From a checkpoint of a small transformer trained on Wikipedia: vocabulary 3174.
Each number is 50 + 15 x the weight over its row's rms, rounded and kept within 0 to 99. Layers, rows and columns count from 0. The size before them is the row's rms in percent of the matrix's.

# layer 4 attention value, 96x96, rms 0.129, rows 75-95, columns 0-95
101:44 21 77 26 58 49 44 61 53 35 68 61 38 61 58 34 36 20 64 38 50 44 38 26 54 50 61 49 45 26 32 40 43 25 45 26 63 56 72 48 46 46 74 29 50 50 55 71 63 81 53 73 52 65 55 62 32 59 66 60 31 44 51 41 79 47 55 61 48 68 35 47 52 41 44 59 44 65 23 58 51 77 55 53 54 22 52 91 45 41 55 41 49 28 81 43
094:38 66 63 43 45 37 24 67 36 61 49 78 67 69 64 41 56 46 72 43 31 52 51 47 53 19 32 57 43 48 27 43 48 33 48 23 45 35 42 41 62 36 54 37 34 37 14 55 23 66 61 47 52 50 44 62 52 44 48 74 41 39 24 43 36 67 35 33 49 48 43 55 53 43 58 99 71 60 28 53 55 35 61 73 55 67 52 52 45 42 42 60 42 30 68 86
108:62 33 44 30 76 59 48 30 26 35 83 45 61 44 42 48 45 33 57 62 44 47 59 18 42 45 56 46 32 67 27 45 71 58 31 28 48 50 66 58 43 50 62 18 26 61 73 48 52 48 67 63 57 36 54 64 10 57 69 61 80 46 52 55 55 44 60 63 51 63 51 48 23 45 61 36 27 36 53 47 99 52 57 35 41 53 46 53 64 47 65 47 39 40 68 38
117:36 56 19 54 77 75 66 24 47 27 38 52 64 34 80 76 69 39 60 28 93 51 37 35 39 39 44 29 43 56 73 49 61 57 72 46 67 35 33 49 47 47 48 51 46 61 53 47 46 47 39 40 46 60 35 58 61 59 54 58 44 16 84 45 68 75 42 44 49 31 58 28 39 42 59 51 34 37 43 44 40 55 62 60 51 65 53 84 39 68 50 44 35 41 63 36
099:73 51 60 25 74 68 43 50 30 54 76 52 84 40 37 76 49 44 47 47 43 45 60 49 38 54 55 44 51 60 85 62 46 56 33 51 56 23 41 56 61 60 38 56 53 22 60 33 25 70 39 51 48 32 54 34 44 47 75 44 64 14 42 55 67 48 49 64 33 31 34 49 51 56 72 16 29 45 65 67 71 31 20 51 33 47 68 38 56 32 35 41 45 57 56 54
101:78 50 57 34 75 52 48 61 30 16 30 44 55 19 39 70 68 55 47 63 40 61 38 41 45 52 64 42 51 44 41 46 57 60 40 20 33 49 60 31 64 25 56 46 55 40 79 65 62 21 22 55 33 63 30 41 46 49 51 60 82 43 43 24 25 59 43 78 57 52 48 59 40 60 38 41 70 59 38 48 52 76 38 55 46 56 72 79 45 72 42 64 38 45 46 31
091:54 63 15 58 66 39 49 61 79 67 40 48 43 68 41 52 37 68 51 33 33 55 36 39 70 39 58 57 40 36 39 67 30 43 38 38 62 47 52 41 75 65 48 54 38 59 26 33 28 35 31 15 65 24 61 41 76 30 60 58 64 42 70 42 73 71 33 46 37 54 47 62 44 77 34 79 49 65 60 73 35 51 63 43 71 40 65 35 43 58 55 46 71 71 52 56
087:48 52 50 66 67 41 43 53 58 56 53 51 55 71 45 65 20 58 16 81 49 73 20 28 80 39 55 32 37 29 60 61 17 27 52 62 60 58 38 65 75 45 79 54 55 77 50 38 69 38 49 45 73 34 18 45 28 33 64 67 53 43 50 72 61 68 29 40 54 29 59 65 57 45 55 55 55 48 29 42 45 54 55 38 52 34 40 37 61 50 57 47 34 63 33 52
089:43 28 45 65 61 48 38 64 54 63 56 32 52 47 34 22 53 44 48 64 91 68 36 64 56 58 59 48 99 49 45 41 68 38 59 52 52 29 46 32 67 40 33 51 51 42 68 55 35 46 22 44 59 50 81 45 17 47 55 37 51 42 56 42 34 45 46 40 41 37 54 59 54 38 54 62 46 56 70 24 47 92 48 52 64 49 23 43 38 42 57 64 42 86 44 67
116:51 64 55 49 45 58 64 66 32 60 60 36 58 78 65 38 24 33 69 62 02 55 67 67 62 48 44 68 41 45 39 57 23 37 76 47 49 52 65 62 58 48 56 53 46 52 46 70 59 38 28 39 45 51 16 83 42 58 46 56 46 67 44 57 46 76 42 42 43 60 25 43 48 39 85 52 62 28 31 33 64 67 69 43 76 65 48 41 47 43 21 65 41 42 57 42
098:62 60 46 60 43 39 42 55 50 78 26 30 79 41 58 60 63 57 74 43 73 50 23 85 24 29 49 34 68 50 51 48 32 56 44 41 23 61 23 40 40 45 59 35 33 44 19 61 34 36 49 36 43 54 37 66 54 56 51 78 54 54 69 41 44 67 53 52 67 71 70 61 56 64 55 66 72 50 82 45 25 47 59 24 57 77 51 46 47 66 42 41 68 46 43 49
101:71 28 30 59 52 46 56 52 42 64 34 54 46 66 63 59 52 50 60 40 72 58 29 49 25 42 65 54 62 55 65 79 55 60 39 36 48 28 54 44 30 40 58 31 75 60 32 33 57 37 49 41 64 52 44 72 55 47 26 47 01 64 57 64 32 62 66 62 57 37 62 73 90 33 50 65 39 31 48 51 30 57 71 63 48 43 53 84 34 61 61 55 35 51 45 27
104:66 66 47 54 45 49 38 31 43 60 42 32 57 60 18 55 65 56 67 67 61 43 45 33 26 42 34 29 66 56 70 50 37 18 41 81 52 28 43 57 42 72 49 58 45 34 57 39 49 40 46 58 61 93 59 35 41 35 54 61 73 39 61 24 44 40 46 50 60 33 68 39 65 53 50 59 83 72 64 45 54 15 38 70 36 35 46 51 25 24 47 55 49 74 45 45
101:38 58 36 44 44 55 76 54 64 36 45 52 42 53 45 39 63 40 64 34 55 61 43 74 74 47 58 27 59 31 47 47 49 64 61 31 58 65 08 44 63 71 32 60 53 31 39 63 38 47 46 32 43 55 44 57 64 53 44 15 26 37 45 34 54 58 41 38 50 68 67 70 54 55 24 81 66 66 55 24 57 43 24 75 54 50 14 37 75 37 30 69 51 51 54 71
105:59 41 35 45 86 61 36 29 68 63 48 65 45 39 51 78 44 27 54 29 57 25 27 47 50 66 67 54 34 53 45 34 44 55 51 65 22 29 41 39 62 63 54 42 33 64 82 69 63 46 34 23 53 59 64 37 65 55 63 48 46 46 56 67 63 66 32 42 70 65 46 34 60 41 74 33 30 39 68 33 50 89 61 37 52 76 54 48 58 49 45 29 64 57 26 52
092:49 36 41 53 36 24 65 39 35 42 84 59 60 46 54 41 44 30 73 28 73 27 50 51 46 63 64 81 32 20 68 13 66 61 49 56 54 24 41 64 67 43 66 36 39 70 66 50 59 48 32 30 47 35 64 48 75 54 46 92 53 59 46 57 54 49 53 58 62 41 56 44 44 66 37 30 41 72 52 52 38 68 32 43 32 51 48 60 21 62 69 47 37 62 46 59
100:62 48 46 52 55 47 34 49 54 32 47 62 72 34 22 53 37 18 28 55 35 26 34 67 54 49 62 50 43 76 58 37 64 45 20 42 47 38 48 62 51 40 60 70 75 58 42 44 16 46 52 53 60 86 50 46 46 77 39 50 65 36 77 49 42 45 61 53 92 42 58 37 43 81 70 27 74 46 53 65 42 33 40 56 24 40 59 38 63 44 60 42 51 73 36 45
088:42 45 50 37 54 57 58 17 47 21 72 57 69 60 45 46 35 28 45 53 53 25 68 50 41 50 44 39 72 45 29 92 50 57 25 64 47 91 57 50 36 61 57 30 52 56 30 90 50 74 52 60 66 67 47 37 38 54 35 42 30 74 24 53 66 38 45 38 60 38 44 50 41 56 60 28 67 40 40 43 60 69 36 29 76 47 39 57 53 60 37 55 58 37 44 47
107:48 52 58 49 31 20 27 22 48 46 44 38 44 40 51 39 55 73 40 50 71 43 53 52 45 76 41 52 54 35 29 77 49 44 62 63 37 51 59 43 51 41 34 17 58 45 46 76 48 47 77 39 72 95 31 47 38 43 51 72 35 46 44 50 57 54 41 63 77 50 45 49 61 42 51 49 48 69 23 46 51 58 54 31 48 46 48 99 75 73 54 39 44 23 48 59
095:63 44 35 58 54 69 34 40 43 29 50 51 57 62 75 34 46 59 25 47 63 72 56 32 34 76 42 50 27 45 42 61 28 55 43 63 52 33 51 38 53 43 30 55 37 59 64 71 58 67 72 59 50 41 32 56 19 33 52 51 26 36 65 39 65 68 40 31 35 61 71 77 59 53 19 63 60 52 56 38 44 10 62 63 47 57 85 69 55 50 56 76 59 54 72 53
126:36 43 62 61 42 61 68 62 53 50 93 53 46 42 72 42 59 63 58 49 48 35 53 31 54 65 71 54 58 33 33 67 44 42 64 34 62 56 44 39 57 75 50 43 24 53 58 47 37 65 21 71 70 35 62 66 38 08 53 62 42 21 47 59 33 59 47 57 63 28 37 50 26 20 60 53 37 35 19 33 57 48 55 58 79 56 28 53 47 60 60 68 23 44 53 54
# layer 4 attention output (transposed), 96x96, rms 1.76, rows 75-95, columns 0-95
100:38 42 39 44 50 38 53 50 45 52 31 53 98 49 41 58 73 32 23 69 36 66 66 52 74 60 65 55 41 58 48 66 53 54 44 58 49 51 48 53 67 42 87 60 37 47 60 32 32 45 40 44 41 54 32 32 42 53 25 44 52 59 18 59 41 25 63 12 60 33 57 40 69 51 60 40 70 60 54 70 76 30 35 51 41 79 53 33 33 62 54 71 68 42 54 33
103:58 58 22 31 52 53 76 67 73 69 64 20 77 38 26 71 57 55 47 60 29 57 64 39 69 61 72 52 51 46 47 67 45 83 55 44 44 70 30 39 26 52 43 54 58 68 64 66 75 26 68 54 56 38 50 58 41 46 46 28 54 34 43 68 35 40 50 30 31 57 65 45 32 33 59 40 46 53 46 56 34 60 45 37 69 36 43 25 27 49 89 39 53 43 42 31
089:50 50 28 48 28 38 51 59 61 60 72 50 37 53 43 21 68 12 49 51 36 51 49 56 52 30 65 37 55 72 60 48 59 49 46 55 58 58 16 64 79 40 61 39 80 38 42 62 64 67 43 33 51 38 40 31 48 46 63 29 54 54 36 53 33 36 40 44 67 58 69 35 52 60 24 63 43 59 63 70 57 28 50 56 54 87 49 45 60 53 45 86 52 15 31 76
110:47 44 49 24 60 27 30 62 58 38 55 34 54 88 38 51 65 57 14 46 16 58 86 73 26 37 32 72 51 54 69 51 72 50 18 63 70 44 60 67 59 48 50 37 60 40 34 44 53 58 50 81 52 52 46 39 46 33 40 43 37 60 52 30 38 53 49 66 50 56 56 33 55 66 29 27 43 54 27 66 45 45 62 52 58 55 50 59 56 71 36 57 53 83 65 35
105:60 61 15 57 61 43 46 63 77 42 35 38 47 42 64 47 35 50 68 55 32 28 32 57 43 47 45 62 69 69 42 52 45 43 62 63 17 60 29 33 57 55 12 43 30 68 49 64 73 51 56 67 50 42 55 40 54 64 37 65 33 53 44 46 39 65 53 43 53 60 74 58 58 61 49 76 46 10 50 52 32 46 63 62 27 55 52 64 86 37 22 54 36 60 81 35
110:22 47 38 49 66 55 54 18 67 47 54 47 40 40 70 41 58 47 35 62 59 59 38 84 43 75 44 13 46 43 67 38 51 45 39 64 60 60 56 59 32 52 66 43 44 54 35 39 62 73 31 45 71 58 70 61 29 55 54 38 22 52 67 79 53 46 46 31 46 74 46 34 70 30 60 60 33 60 76 55 48 28 60 69 65 27 41 16 58 31 57 55 31 44 64 50
097:59 58 33 60 37 48 42 49 36 48 50 58 41 46 41 34 77 28 63 55 52 52 49 50 40 93 35 54 24 52 30 51 60 57 60 47 28 23 36 37 76 27 63 62 49 60 54 59 44 93 47 54 63 41 56 83 17 71 37 50 54 64 37 43 34 43 52 62 48 66 42 44 58 50 69 52 64 62 44 55 48 64 20 52 42 14 33 70 65 51 71 50 65 51 32 29
082:61 74 55 55 24 49 32 71 61 51 43 42 55 45 45 50 58 55 80 33 64 70 44 39 24 42 55 57 37 26 49 58 53 54 64 61 70 26 43 22 42 39 58 59 56 23 40 29 21 58 44 42 50 55 32 36 30 41 56 39 64 46 76 62 30 38 88 51 65 73 26 56 54 63 58 38 48 52 94 37 85 42 66 59 59 43 56 60 52 43 42 38 48 32 61 52
109:31 51 40 77 30 63 48 23 25 37 45 62 37 48 67 76 59 79 72 24 40 81 66 33 51 47 34 55 43 63 70 48 46 81 29 30 30 40 42 61 63 49 68 45 44 34 48 49 42 28 55 56 29 34 36 54 27 50 42 52 37 59 48 45 81 51 39 60 63 66 44 67 71 29 53 29 71 27 62 54 44 58 57 72 53 40 47 75 66 37 54 65 48 39 45 57
108:38 49 47 30 41 48 42 62 75 57 41 34 38 09 53 56 36 57 49 43 71 69 72 29 27 49 73 74 49 52 70 61 68 65 24 62 51 52 40 40 56 46 23 71 38 71 62 21 32 75 51 60 76 56 68 42 64 28 49 48 54 51 47 43 47 57 47 33 55 42 82 59 35 39 34 53 35 79 59 62 52 45 45 39 66 58 24 35 37 65 57 44 50 21 62 47
105:21 36 52 57 51 69 53 48 69 21 74 48 52 45 34 49 41 39 49 44 31 75 71 37 39 40 75 30 40 53 49 42 53 63 51 32 51 53 52 46 71 32 28 39 74 59 64 65 68 56 44 34 58 48 39 41 60 61 31 60 49 68 59 61 50 57 51 35 08 77 43 33 75 39 64 49 30 49 68 81 45 77 25 69 52 16 59 53 44 65 38 32 44 66 49 57
098:43 73 78 72 50 27 35 74 36 32 37 50 79 55 19 36 65 43 44 48 58 75 75 53 43 85 25 16 50 48 66 34 62 37 59 67 66 61 57 68 60 41 35 80 45 56 43 45 68 28 36 49 32 61 39 49 47 37 65 51 56 47 42 45 59 43 40 44 22 44 33 51 54 65 48 59 67 75 49 19 52 51 44 34 39 45 49 55 23 60 66 55 54 61 43 36
104:54 30 48 58 60 66 64 58 58 50 61 41 65 46 61 61 37 69 47 23 53 63 35 44 53 44 61 49 50 61 73 36 58 60 53 39 18 27 50 64 70 57 47 49 55 43 24 27 39 64 65 40 37 25 26 34 59 53 53 33 53 23 36 63 17 56 57 47 25 64 34 59 61 68 63 61 39 50 30 13 62 53 82 78 40 43 58 69 90 59 52 53 37 48 53 58
096:53 26 70 55 67 16 36 36 35 40 60 49 47 26 73 54 68 63 46 59 21 29 60 43 40 73 73 68 69 61 53 45 71 49 24 33 52 53 63 23 54 57 52 74 37 56 49 73 67 49 69 68 57 30 44 54 51 46 42 72 46 53 43 62 45 52 18 58 52 79 39 15 53 43 60 26 33 35 54 65 50 56 51 58 49 29 74 63 63 51 51 40 44 39 45 24
099:51 43 41 44 63 28 57 45 39 33 91 67 23 50 26 69 25 44 30 58 37 55 69 50 22 50 50 54 45 38 44 62 50 47 48 73 54 52 58 54 37 38 56 51 58 03 27 50 28 61 73 45 45 36 81 51 54 55 71 65 61 65 50 53 56 45 40 72 32 38 61 59 48 68 40 66 64 31 45 65 42 40 24 72 70 45 69 69 48 38 26 65 50 53 68 35
092:57 29 69 37 38 63 45 50 51 59 44 27 45 73 51 60 58 52 37 54 44 46 68 48 47 33 35 28 55 33 46 78 76 51 52 21 39 70 57 47 42 45 56 61 54 23 33 58 62 74 54 56 58 50 52 62 84 52 56 67 42 58 60 61 54 44 54 60 31 42 30 56 60 40 51 42 42 39 55 58 70 51 54 17 76 67 19 10 65 46 36 77 67 50 45 06
091:60 92 36 41 27 74 82 63 32 62 45 45 37 58 59 37 56 44 48 78 47 58 39 56 58 59 57 58 55 57 31 55 58 37 50 49 44 63 58 61 41 43 63 35 41 50 40 34 41 47 45 62 40 07 60 44 60 44 64 40 31 70 58 64 31 74 36 16 19 65 28 49 45 58 39 75 47 69 49 27 46 52 44 50 29 40 67 31 67 70 49 35 57 60 80 57
095:60 68 57 42 40 34 59 70 45 23 53 60 58 33 35 60 61 65 42 48 35 59 33 51 50 40 67 25 43 32 68 27 49 48 22 33 52 29 38 48 64 66 69 47 64 46 61 34 31 62 39 65 64 25 24 91 64 46 53 69 44 47 85 53 52 74 45 47 72 32 65 50 20 36 37 49 78 39 69 59 44 51 57 45 53 77 74 30 49 46 50 41 59 40 37 46
097:45 53 71 54 73 66 62 38 82 33 47 48 56 68 23 46 47 34 65 73 45 50 19 64 39 23 68 37 49 41 42 41 73 48 53 35 41 14 46 66 21 73 85 56 54 41 51 29 54 66 51 67 39 59 40 24 36 54 34 48 60 51 58 41 55 48 44 53 38 54 42 45 21 79 44 48 46 35 60 61 45 39 59 50 62 50 66 36 29 41 66 44 72 77 57 73
095:43 58 54 57 31 38 56 60 48 64 39 44 58 35 30 30 71 54 68 40 35 37 40 72 40 41 69 59 50 85 68 62 65 82 65 71 51 38 58 35 48 52 58 41 84 51 59 31 37 33 62 38 65 80 33 39 68 62 59 48 55 68 46 51 33 50 71 67 46 36 03 30 51 47 69 60 49 37 48 50 28 46 58 61 62 37 34 32 49 20 30 38 50 33 51 58
114:50 49 32 37 76 49 39 48 37 59 20 51 39 65 60 66 27 47 53 49 50 46 61 55 43 53 50 60 35 45 69 48 61 69 36 58 63 41 46 72 18 10 50 64 75 47 57 70 48 62 84 38 38 65 26 38 59 62 77 38 35 52 31 42 27 61 64 50 50 44 57 37 56 67 36 27 68 70 72 65 42 30 66 50 39 76 47 47 55 27 58 31 72 47 31 32
# layer 4 MLP up, 512x96, rms 0.367, rows 0-15, columns 0-95
097:51 57 63 35 46 68 42 67 50 50 63 46 87 32 52 36 26 65 50 43 36 68 78 64 59 71 44 18 69 43 71 69 65 43 41 66 43 42 53 34 55 53 41 41 55 57 30 17 55 45 70 38 62 66 54 28 68 66 29 28 44 57 49 59 19 48 42 46 62 36 56 65 64 49 70 58 48 18 65 44 77 37 56 46 43 64 44 21 56 32 48 39 23 48 47 70
075:39 39 35 40 51 52 76 39 18 54 56 55 55 65 39 66 22 41 83 38 61 72 41 70 58 53 40 48 54 55 73 45 45 67 62 50 41 57 44 59 72 63 48 63 66 56 45 47 50 28 33 31 56 46 57 75 72 93 45 72 52 61 23 45 42 56 33 41 63 59 49 45 44 27 63 19 47 51 61 70 25 13 47 43 47 35 48 43 56 44 55 45 59 39 87 39
101:75 62 27 52 44 52 51 45 61 21 44 60 41 62 54 46 31 35 57 60 51 32 13 24 63 35 63 53 60 37 38 48 62 57 50 56 36 52 17 28 75 48 38 69 56 51 48 15 47 51 31 79 64 44 75 22 71 43 33 89 30 31 42 48 55 60 48 51 44 46 49 41 55 46 51 55 63 31 49 59 36 54 72 67 71 64 47 50 34 53 29 41 61 74 43 70
101:43 54 59 42 46 54 95 70 43 67 66 56 75 21 46 51 36 58 72 28 41 63 35 60 59 44 70 69 40 62 55 36 32 48 26 61 45 32 58 60 76 62 55 59 44 77 45 24 48 66 43 29 45 41 20 39 45 76 60 28 57 53 44 66 50 47 53 46 50 35 40 37 49 72 43 55 33 65 25 50 48 36 54 45 02 69 66 51 41 54 54 58 34 30 41 47
095:67 84 49 38 45 37 55 65 61 58 25 43 24 54 28 74 59 61 28 61 51 20 75 60 37 45 68 43 47 63 37 31 41 89 47 61 48 43 31 56 43 24 43 44 55 49 72 65 22 63 66 46 46 36 42 65 52 59 55 41 52 59 50 52 47 60 59 38 44 65 51 75 44 13 65 63 35 76 41 59 37 27 53 68 62 56 64 53 63 51 72 38 27 45 38 27
096:55 93 66 57 63 52 30 51 24 61 71 64 37 61 48 36 48 49 48 24 54 32 48 58 49 69 62 46 62 64 55 53 51 32 82 65 90 46 63 77 33 67 54 60 48 58 40 45 43 31 41 37 58 23 67 42 42 42 55 43 43 67 73 15 48 60 36 52 61 36 54 38 42 48 60 21 58 48 54 46 58 39 18 44 48 21 58 47 72 30 71 62 41 46 37 64
109:64 44 35 47 67 41 45 31 58 57 45 73 50 61 64 55 59 37 65 73 17 46 20 56 81 50 44 46 49 23 34 54 17 14 62 74 65 45 37 55 69 65 27 47 65 60 41 47 65 51 73 26 46 41 49 19 51 62 58 38 63 43 23 32 59 47 70 64 45 46 46 83 52 52 71 43 28 50 80 58 52 46 56 65 49 49 38 61 32 44 37 51 64 45 42 33
102:54 46 33 50 35 59 53 29 53 28 35 72 64 52 63 34 33 43 70 55 43 36 46 65 48 45 55 36 40 63 52 83 50 40 47 52 62 48 58 51 66 45 53 43 80 75 60 37 74 45 63 61 40 35 63 48 26 70 71 20 52 72 28 61 71 51 27 63 64 31 84 51 35 32 48 41 59 42 41 23 50 46 52 49 53 44 58 58 00 61 37 44 45 57 23 31
088:39 76 68 28 50 56 73 40 78 63 30 59 50 55 38 45 40 44 71 44 35 34 36 71 68 60 79 68 42 48 32 45 52 22 50 44 37 45 53 72 31 34 66 39 73 31 53 53 22 50 52 39 40 65 43 41 78 51 47 48 80 14 57 55 44 48 60 56 49 36 44 23 33 36 66 60 40 56 50 58 43 38 41 41 79 77 79 58 52 69 54 50 43 31 54 71
100:56 46 55 37 34 75 40 22 82 81 47 61 61 57 44 26 33 43 71 60 55 80 43 38 58 49 54 53 40 67 35 41 66 48 60 39 44 45 38 33 50 65 35 48 48 51 24 38 54 31 25 67 45 45 38 72 23 38 48 54 43 44 51 59 73 29 83 34 62 68 48 37 60 49 39 31 81 36 45 33 37 46 49 41 52 51 81 48 57 42 81 49 64 53 78 66
099:53 33 60 52 62 48 35 67 20 90 67 38 44 69 65 36 29 28 61 72 66 24 17 41 51 54 44 11 73 52 49 28 55 48 36 71 75 79 53 54 70 52 52 48 58 73 28 54 35 70 46 41 61 50 35 30 50 41 47 42 64 47 55 68 45 39 54 71 47 59 54 64 39 40 51 60 33 34 48 36 38 53 34 43 57 64 81 56 60 36 38 34 36 41 51 41
103:26 63 40 42 67 52 48 33 82 62 54 32 33 43 70 54 26 18 43 53 47 41 50 38 32 54 32 51 42 59 75 43 46 73 22 55 58 80 49 33 67 34 68 48 58 46 73 51 67 57 54 54 46 64 39 60 49 38 48 58 34 46 66 49 63 38 63 62 38 00 51 57 48 40 44 47 44 58 21 46 48 65 54 82 44 43 61 46 72 42 48 66 49 43 50 28
116:54 65 55 64 32 19 44 10 44 75 37 51 77 75 64 38 71 39 71 58 38 32 41 33 68 26 46 38 36 48 60 82 36 67 41 43 31 45 48 64 48 61 45 49 40 49 71 51 57 44 48 64 58 37 58 53 51 45 36 47 37 50 36 45 72 24 70 49 66 16 49 53 60 30 41 37 36 71 38 58 50 49 55 53 54 48 58 21 48 70 54 24 87 50 69 53
107:41 62 34 31 53 51 71 37 35 58 53 46 44 41 46 63 51 35 62 75 66 27 43 39 48 33 36 58 66 09 38 55 47 40 53 43 75 32 65 41 35 50 45 28 24 56 46 46 34 61 52 43 47 58 54 33 55 63 40 68 49 48 39 75 52 67 40 80 41 74 55 56 48 46 68 72 57 55 47 35 86 73 60 43 43 30 99 33 39 45 52 54 42 31 33 59
096:63 34 37 52 71 59 68 34 62 67 39 49 20 43 26 50 52 56 25 63 57 57 55 36 53 52 58 53 51 69 45 37 25 70 49 58 51 54 32 53 45 66 58 26 48 45 85 71 58 52 63 72 82 50 50 66 47 68 20 45 35 39 37 57 42 68 64 53 54 47 80 85 40 28 34 60 40 38 43 69 48 40 73 23 33 33 34 40 67 60 62 49 43 36 65 27
093:66 72 26 33 32 60 81 64 63 46 20 64 34 69 53 59 42 64 45 81 67 62 48 26 78 73 43 61 33 52 46 51 26 66 71 15 52 51 34 43 46 41 52 80 46 35 52 35 43 64 42 49 52 41 56 49 33 70 83 37 56 68 72 27 66 52 70 47 55 45 48 54 61 32 28 43 52 73 57 50 30 33 42 63 34 52 51 40 47 40 43 32 46 33 42 46
# layer 4 MLP down (transposed), 512x96, rms 0.294, rows 0-14, columns 0-95
097:39 49 54 37 88 43 34 51 47 64 30 33 37 49 56 27 43 47 21 36 50 32 70 43 49 41 34 75 48 55 65 36 73 62 21 38 72 67 34 81 49 20 42 70 80 37 50 62 51 50 41 63 43 66 36 58 52 60 38 61 46 72 51 49 43 48 68 60 50 73 48 45 31 42 66 56 29 40 42 43 42 50 32 53 68 22 51 52 55 57 35 41 84 85 59 37
087:65 33 59 51 41 51 54 79 74 47 95 50 42 30 65 74 52 31 43 46 44 25 67 88 35 67 37 38 24 46 55 49 36 52 47 55 31 59 42 62 22 48 62 60 77 47 57 50 34 49 43 63 31 68 41 37 52 41 42 69 48 60 29 33 34 34 29 62 57 46 36 52 38 52 49 63 75 63 47 72 36 58 43 42 27 55 40 73 52 60 73 38 25 70 45 47
103:43 47 26 75 50 62 37 28 62 51 59 63 50 42 68 79 37 43 43 48 72 22 31 12 62 43 44 53 33 39 50 41 48 55 43 39 44 70 50 47 46 44 31 62 56 32 53 41 48 48 67 52 68 63 67 65 65 56 51 57 72 45 49 67 73 52 41 68 42 55 70 54 32 41 35 38 30 25 41 60 23 59 52 60 41 55 81 52 07 56 43 45 90 74 58 60
101:24 44 64 49 70 40 26 60 57 50 63 52 73 72 53 18 45 45 43 55 38 39 47 51 53 54 40 33 53 50 43 21 64 65 39 30 46 36 52 31 52 67 71 35 60 35 55 30 87 60 34 40 88 29 38 57 66 58 58 15 63 51 45 61 56 37 56 39 55 52 78 64 46 50 52 41 64 46 58 27 76 46 46 59 74 54 62 17 60 73 25 49 49 34 56 51
094:25 42 63 16 71 59 52 30 41 45 68 33 56 27 21 83 52 42 66 61 51 41 40 28 47 60 31 38 55 76 81 47 73 64 68 43 60 57 69 54 25 59 40 66 53 49 55 29 42 51 63 67 51 77 70 51 44 37 55 57 50 58 42 46 41 50 43 15 42 46 31 79 48 76 44 34 42 53 28 51 53 70 51 50 70 43 47 41 21 56 49 60 32 56 67 48
092:49 74 33 39 58 74 28 64 35 46 58 47 38 08 81 84 78 54 68 47 43 59 36 51 59 51 64 50 48 52 70 57 51 53 70 47 51 44 46 58 16 51 27 34 57 56 41 66 53 57 65 64 59 55 68 50 50 60 54 53 35 38 30 26 21 67 37 71 37 33 59 41 43 51 45 41 21 37 76 69 43 41 16 64 42 46 52 39 78 37 43 45 54 66 51 53
100:38 56 39 21 56 46 14 36 51 30 57 80 34 62 81 82 62 43 55 60 29 15 40 69 55 41 64 58 38 56 32 50 56 44 80 35 45 59 60 31 61 54 38 69 27 46 41 43 62 63 55 73 43 52 45 66 55 78 36 36 40 53 39 50 68 74 49 65 39 47 45 62 37 41 52 38 61 44 73 64 38 64 47 36 46 53 29 51 11 51 65 37 65 40 62 57
099:50 47 55 16 58 41 47 44 42 44 62 43 44 52 30 51 51 38 61 74 39 48 55 49 31 52 68 46 36 66 44 58 47 61 58 40 57 36 77 46 52 26 66 64 77 41 85 49 44 83 62 65 55 51 46 34 14 60 61 35 65 64 54 78 65 71 51 35 67 43 56 28 38 38 70 49 86 51 27 35 58 40 53 27 43 45 33 52 07 54 44 40 49 35 66 48
088:38 26 66 57 27 49 45 44 20 69 38 45 88 48 50 58 25 65 36 66 67 52 51 60 43 71 14 61 30 43 42 61 24 47 44 39 50 91 41 57 67 66 68 74 49 61 51 42 42 31 60 63 22 53 55 61 63 48 38 34 57 35 50 52 53 39 35 36 27 41 49 46 70 53 67 61 28 59 37 74 78 34 58 62 61 62 36 39 50 56 58 72 63 52 38 51
095:28 35 75 24 47 59 55 38 38 86 56 56 62 68 44 23 47 82 32 48 76 63 52 44 59 60 33 46 40 48 39 76 54 56 53 23 57 40 50 60 13 73 56 39 40 34 43 49 36 63 31 58 55 48 41 56 35 47 53 57 49 26 50 48 56 37 61 51 64 82 18 80 58 44 60 60 66 21 26 36 41 60 62 39 41 48 81 49 60 58 47 61 55 47 41 56
094:54 48 45 64 17 55 39 43 39 42 52 59 61 64 41 72 36 61 61 68 66 68 62 20 45 53 30 45 64 47 32 46 46 42 61 42 64 72 67 33 24 39 55 75 31 47 44 49 37 39 49 73 48 46 38 71 55 36 57 79 46 59 37 65 34 42 64 17 72 51 33 60 80 25 51 69 58 77 53 38 53 62 39 26 64 35 38 17 40 46 34 49 39 72 71 46
103:70 72 05 54 24 33 44 65 34 43 53 52 58 41 49 49 54 48 54 73 46 66 47 49 52 31 76 64 53 34 35 69 45 52 58 44 31 39 58 36 34 64 59 44 51 55 42 70 33 51 36 24 56 30 45 56 59 44 45 42 44 56 66 67 50 72 68 54 84 37 36 44 51 49 81 75 45 55 61 32 55 72 61 83 50 43 63 55 23 33 78 22 45 53 38 29
120:57 56 47 47 26 55 35 71 64 65 81 41 25 44 60 42 70 35 61 50 26 57 55 42 43 66 35 75 30 72 45 32 61 44 25 62 45 26 39 33 22 64 56 30 40 60 33 52 57 55 37 54 56 41 41 70 59 63 33 34 47 37 41 71 60 61 35 68 59 85 48 42 70 56 27 24 57 47 88 35 61 51 25 56 41 59 71 59 54 60 63 57 62 40 38 40
104:65 21 71 34 30 27 25 65 60 58 61 15 39 52 36 32 51 50 72 69 30 40 72 53 36 54 35 75 54 42 72 50 65 45 81 60 46 27 50 31 32 50 42 40 40 51 53 36 38 40 50 44 59 77 43 59 32 55 59 56 60 58 52 59 57 41 68 37 42 81 21 43 53 50 63 46 70 56 50 46 76 68 53 57 14 39 52 59 36 61 45 51 57 30 73 69
095:71 45 55 61 66 48 45 49 53 49 58 46 35 52 26 51 53 39 71 37 37 67 40 21 33 51 49 38 46 53 48 63 58 43 44 43 36 55 48 54 93 50 38 92 42 42 69 38 58 35 27 62 42 12 60 54 74 97 40 68 74 69 38 52 53 59 57 36 38 45 45 41 71 50 46 23 37 51 57 35 64 54 33 39 39 42 41 88 35 63 56 55 53 54 35 42